Each number is 500 + 25 x the weight over the matrix's rms, rounded and kept within 0 to 999. Layers, rows and columns count from 0. Numbers have three digits each.

# layer 7 attention output, 128x128, rms 0.201, rows 106-127, columns 0-127
484485499499500501501494478523501509479520504534489488492497489487496516516508478487487490496501485526476504491485509479462496498523512479496486498497468508487523532494478489501514491491486467506524520517491487475511507512528521464495500510525485521520515484482486511505482514505502510509521497488516534514507503503491505501505476484513492512524490478498513481486524513485500475534507
543487490468468505497533520505506472486482514506482497520493494540483477508482502509498520531515534503501507465485503539500506489481511498504486528516513523501496515515509502526521507543534509478519419476546482554459506487494540473509455516514498531538503537512501466526525482479507468522483478541522496518469504514465461515488513496473542471513511510508485507517531495488464484507493
535578447500497500510497478458497469469530539511513548466473492511501509560495487517517536494480492519547508548487537546495582510484514466514482528496531493557530519526500497543519529553535501426509493545544536538454531476433559429451433501508506566530503524456529455579534492493520481527521476425508557524494554509480536441465432489536475513534479504483436497464487519558470493478497
546474529527462474461541504477510513500541460492486520505506522519502465563468500522490539499469469504513529473469524504506488530460524539487517506498492488456463506441525477499530530490524543474505497502492513457596523499482479522544524500509469498581481441429499497470550490513473445470435530539477488491503520472515493514500525522428470561533490484446515519529479505509502494516558
499502476527484501505496491548470503493473520490468486518492523502468505527487531472463498464458525507506532509492480488454475494514503479491479505520502485535510496509535497497479518506504524529528467494518483487571500481527458558548518432525481505532449476464470492511517524510460506479510475565491505490497467490457446488520512531502496530482578495540504489524493503517503459517537
479481499466481508507494506516503487492503493492506515502520457505487473505476499511489495513509511484501510501491505482507502537478507483468508522491504481492488495467498508486508472486491505458528491515494495503494479501493527507496521504488466506505522480499513486510472514479516478490512509488487506489529519494534475513490497510505492541535493478504507510510495511487514488501512
482505476522505503489513509509492515496538506505455496492501474495469458519485491499497541474488508490526490487505490490500494518484512496513513502518485468518458527482496493509494475505490520510545532525502480497499512504518480470498510516469510510509483481506459513488491504508476496500519519466464498537513505529480536475503459474525530467495511521497481468493499516515490500531486
487457504504506520523499519516451548458491519456437483507565490453466530518533506497496480494469464503508424538525497542462538453505490477466492468506503467419437478479488502502465454486497499550525503549439479479487457491539452545443479477562523484435526500508468477508485512526476580506531595530447531471502446518516547505501514538526494482510517547525417506458525523531527452539464
515494453500494531505553538514471521547532504511494481481496488500480501504480463528534515485496510492468502464478529545520511491504493521539517512490483507479474491528526526529516539508511527503531502483494466467458534496496534484480525518498526491478471529515459503525504504493474463476454487508514514503494476517458512488487500461482515513519486504470506474473503488488506517510503
485483476453489503482516537500499513538505473507502508482525459518530494467519506523520462494526478456496520478468501506542499521526495530508524517454479488474470480481499468532531514483488487517509511525446530445520508479441499495491468442535543506506439476474517490553538475548533519495503521511509522487498550482465539456485491483466494499451501502427491513512522552509498484509523
479513502488518482531483488490491475495507504500518492471493472495496501503498507494510518507476494516515503498481472500493519512514498490473480513512522518519497483498524495522490491481521496510495481468497442460494464526520501505518485471494461466534491495505512524491503477518472503527482517532488500467477464487556487570493538506494483556476500493531518540504492466497497507488521
508479501494472497498512529554488513498478480464488471526505485488486466521486484514480494475494482488505523475500459513534485485462505481490525477498492500486482521460508490483489467470505507495536483491482515510477476518471511530501484514503507503475530496511481490495458511486509500482504514514511484485503510506493494522484503497497496490501506475512475501524509532487493477524489
507517506492535503497525520480500525507492502504507494496488500508481526493500479497510471547514501531494483474482529494538516483530490518473514528495489532450497497493469496491484490480506444512461515487492511503485479512542519500504530537473475476529539496505489494462477497497513509499506548496504500527483470504522522524519496502487484516496488480490510470513512510500521505507460
523514478563474500516486478525496497493487506510519506504472521525500512491519500505494518489454505513502524480493476497504482465473543468510492492505520509501501525490479530492525465481534504488529492490501477537487485518512467496491456539518466480481503498532526508510502475464494523532517505517505481505479457498523493523579478522467501484488496475502489508514502487438478505463496
481530519506500546505513514498531494509566491548516496475445483517520517468473493521497504521555538490514545492474554556525523499536528522505511532452499537459523485522500518513498547511521462531518543550471519495481522471513501466502506496452521500486482497506471519526488517511498504516524525489494518477508520522518509477499464408529497449509483525482504520487489492481454523510460
553531491513480454493516491457493500481487467490461535504511528514543518547514539489473509465492485513556501520470537533524517456533535500477482480495503512557494541567496467497508488548504472487508497517484506516532544515520510488515492533462481552527528431458496468477489561467463522506541504515482486534510554524505481450536477491528464493500450494524470441509465525517519502514487
505486467475493487461528537520507515502458469521496513531486471547486494515472449523523489469494490502518494467484476463516492494450501524487548507457471508516480532496509486484491490486458490522518458498471474504442498518498476488477480514531545491463483526548498500482453514476501530521483484492517474480497486521481498479489516494506493515510463493499490492517490495512503500478494
514471539491541467465507501506513476474482480491514508530480513498522497508493478478489448520505490482517471477503483496542503477499485531490502480474478525475465497512504475451490497502494459527459506511501564513500499473471491484511500503467502508503497523517501499484471476513525518526516518452505504518486529496529501474491520486494476490474504497469480487526492515522496519479484
487509476521524517464520513527475503526514479504499479506483468514509500494499478532502486475503472497518500493517516476551503503500532496513543501471486500486493493495528482515499557471494499501446510501536495468524532514527498514522536499500481469488506484474516518496490528496482467512473445524508514513489493512509465482515516473531496483531471479495509504485484461504465517472507
502506486533449474509459499520510491459515530485488526524502529464488495558498524498465488478526519512512490568521508520479496514480525500495469469500504455518520506474483506453476517555488506493457516523483525529525515467558521512468485490474515513516495500529542508470531491484487532502534530508500515533513514546522504508504477513486524492527489533473474538467540465500487524475481
486492513504532523498481497491454492455465514455506504491519505479515524492536504454474492522469503471516470535544498508480522520529492511511505479539538476503502464497515478504482543501490509487482463493514533519482458490476503504498470455487506463464494544492518526540556488482543506487512458499505513458539476501466553458490452509496517467553513508542434488490508489488480532467536
544500480518476507531505486488533503486508430537434526497523520491528464517480526503493516475496490448542471464475480554503494443492565506511512480478490530494482519499517507484522474517487504572554515522473523514512512500468442492503490523472602510506466480491440492490545491524487550485480573465493493506467458480508539509515468476513474488464490498496500458495490534493540500515512